{"d_model": 96, "n_head": 3, "head_dim": 32, "norm_eps": 1e-06, "positions": "learned", "qk_norm": false, "tie_embeddings": true, "init_std_o": 0.0114, "init_std_up": 0.051, "lr": 0.00413, "beta2": 0.99, "z_loss": 1e-05}
Each number is 50 + 12 x the weight over the matrix's rms, rounded and kept within 0 to 99. Layers, rows and columns count from 0.

# layer 6 attention value, 96x96, rms 0.0968, rows 28-31, columns 48-95
40 43 19 50 23 21 65 34 47 43 50 33 54 77 99 59 68 66 31 29 40 37 89 88 40 32 86 66 37 52 67 54 57 27 47 52 73 47 45 56 48 40 64 52 47 37 54 59
45 64 13 50 50 57 71 36 47 34 50 51 51 50 51 40 39 82 52 51 40 49 39 27 57 47 42 50 37 36 63 37 61 36 47 48 40 39 41 50 24 56 68 55 52 43 32 50
51 55 40 64 27 02 63 40 77 59 25 32 31 48 68 47 45 55 47 47 41 55 49 17 37 51 48 59 35 42 57 45 60 55 65 47 25 54 51 50 70 37 72 51 47 73 52 34
32 38 42 04 56 84 57 58 46 64 30 43 60 35 47 35 56 41 58 67 40 47 51 67 60 58 51 40 27 63 34 11 65 43 68 47 63 45 68 68 47 58 54 41 57 27 40 75
# layer 6 attention output (transposed), 96x96, rms 0.0976, rows 28-31, columns 48-95
70 33 52 36 60 72 35 74 57 46 64 29 10 34 59 37 19 72 51 41 54 63 34 45 19 54 12 64 69 58 54 49 54 52 51 26 33 20 49 43 48 62 70 39 42 76 36 74
69 54 70 34 59 41 49 45 25 26 39 44 78 57 37 54 72 74 51 51 25 27 19 41 27 70 27 52 86 49 41 60 71 53 20 88 45 61 60 26 46 79 55 57 59 73 70 55
59 42 34 27 54 66 23 45 22 80 40 72 74 34 71 41 43 66 28 44 42 56 38 34 74 54 19 52 63 55 65 73 54 62 66 66 54 43 48 37 59 41 39 53 31 71 67 62
48 34 55 64 49 52 61 46 75 83 70 46 53 58 45 66 46 53 59 39 33 60 77 48 29 63 34 60 51 49 54 36 44 32 74 39 51 53 36 30 66 35 30 46 63 88 74 53
# layer 6 attention query, 96x96, rms 0.121, rows 32-42, columns 48-95
51 44 63 49 59 48 32 57 48 51 39 39 41 60 62 46 49 62 56 36 72 55 46 49 40 55 45 46 60 49 43 42 53 42 56 47 61 54 49 47 42 50 55 39 33 46 45 54
31 55 59 60 53 67 49 58 58 59 45 45 45 73 38 54 43 41 58 45 54 41 35 48 67 44 36 59 41 46 66 46 40 48 47 59 30 43 58 39 33 50 48 53 55 26 51 52
47 48 48 47 45 68 47 30 38 50 51 51 50 51 41 62 38 70 55 57 57 43 56 46 50 71 53 45 45 55 55 54 35 55 43 47 58 49 42 48 64 26 51 50 55 55 56 49
28 54 69 51 46 57 40 45 51 42 57 35 43 46 52 57 39 52 50 51 40 55 35 55 40 32 50 52 53 33 51 55 63 41 45 57 54 53 54 60 47 48 60 69 40 39 68 34
45 53 45 50 35 57 63 55 22 54 62 42 58 42 37 62 47 74 43 54 46 52 34 51 46 28 50 56 42 74 60 65 44 38 32 54 59 75 52 62 46 44 49 46 56 43 50 42
27 61 54 65 48 56 46 67 39 45 57 51 54 58 43 57 50 59 51 43 58 38 38 36 58 43 48 55 47 34 50 52 62 63 64 46 57 51 46 43 55 55 56 39 55 35 60 50
56 53 39 48 59 46 48 32 61 43 42 58 52 53 47 53 59 40 26 58 51 60 53 49 46 55 53 40 50 53 30 41 46 59 65 33 44 34 47 68 65 58 41 57 69 55 50 49
54 50 56 50 59 54 56 65 47 49 49 53 41 44 59 63 48 39 40 53 55 56 47 56 48 52 34 60 35 54 44 62 59 27 44 51 60 27 56 53 56 48 58 35 48 38 57 43
48 41 34 39 26 66 54 47 38 45 53 45 57 47 44 54 44 62 41 53 50 45 55 73 41 68 57 33 74 59 54 49 50 40 49 43 52 50 51 52 56 20 56 29 44 60 50 38
48 52 58 58 30 70 32 53 48 54 70 52 67 63 38 41 53 54 50 42 43 57 32 61 64 57 52 59 62 34 52 50 59 44 53 58 49 47 49 31 46 35 44 37 45 32 55 54
34 56 49 41 50 42 40 42 65 48 57 59 55 38 44 57 48 46 38 55 53 53 52 40 48 52 48 58 57 50 44 46 56 60 63 32 45 41 58 61 64 50 36 51 44 58 63 33
# layer 6 attention key, 96x96, rms 0.115, rows 32-41, columns 48-95
39 22 45 50 36 65 45 56 45 45 43 51 35 52 50 50 73 60 50 40 35 48 43 41 60 43 60 39 40 44 36 45 55 45 64 55 62 59 57 53 47 44 58 38 57 45 54 54
39 72 61 38 57 59 60 53 55 63 40 56 37 49 62 50 41 53 48 44 55 55 34 38 52 42 38 77 50 42 42 42 41 43 59 66 47 32 50 56 56 68 48 43 66 25 66 49
43 57 42 53 46 49 42 44 58 47 46 56 68 36 55 55 35 68 60 47 41 34 69 56 47 56 55 62 49 43 61 58 35 52 62 56 60 40 54 53 59 35 45 40 66 41 58 41
45 44 52 40 64 69 43 37 62 58 43 58 42 56 65 44 31 53 66 50 47 54 44 59 57 64 42 39 46 29 64 54 81 41 47 44 56 47 37 48 45 58 45 61 50 40 52 48
37 74 51 54 50 57 58 49 34 55 41 55 67 40 38 42 40 56 64 44 31 48 52 33 49 45 52 72 42 54 73 75 48 37 51 61 48 69 46 42 50 68 43 52 61 37 47 41
34 52 33 34 40 63 52 37 54 65 52 53 56 48 39 44 38 54 49 36 45 60 37 36 50 57 34 72 44 39 42 37 50 69 57 63 65 35 53 55 56 48 34 62 65 44 69 47
54 33 64 46 51 63 32 52 49 54 55 38 41 63 51 64 63 34 38 71 69 45 53 66 43 50 62 28 65 39 41 36 45 65 45 39 33 64 46 47 54 33 55 54 43 59 40 61
47 59 50 70 70 38 57 64 43 57 51 49 65 54 46 59 45 37 36 37 53 62 63 52 50 56 29 59 50 57 37 61 54 39 39 61 44 46 50 74 37 49 47 49 60 37 66 46
33 44 44 55 39 47 52 58 43 44 23 54 89 41 49 50 37 64 56 51 44 45 44 55 43 50 71 36 55 48 53 64 55 29 59 40 55 56 53 42 44 43 54 53 45 62 69 37
41 67 39 52 41 67 45 48 54 66 63 60 59 55 35 48 34 56 63 50 36 51 25 51 53 44 43 73 45 53 34 41 60 45 48 51 47 53 47 43 62 53 31 47 63 38 67 42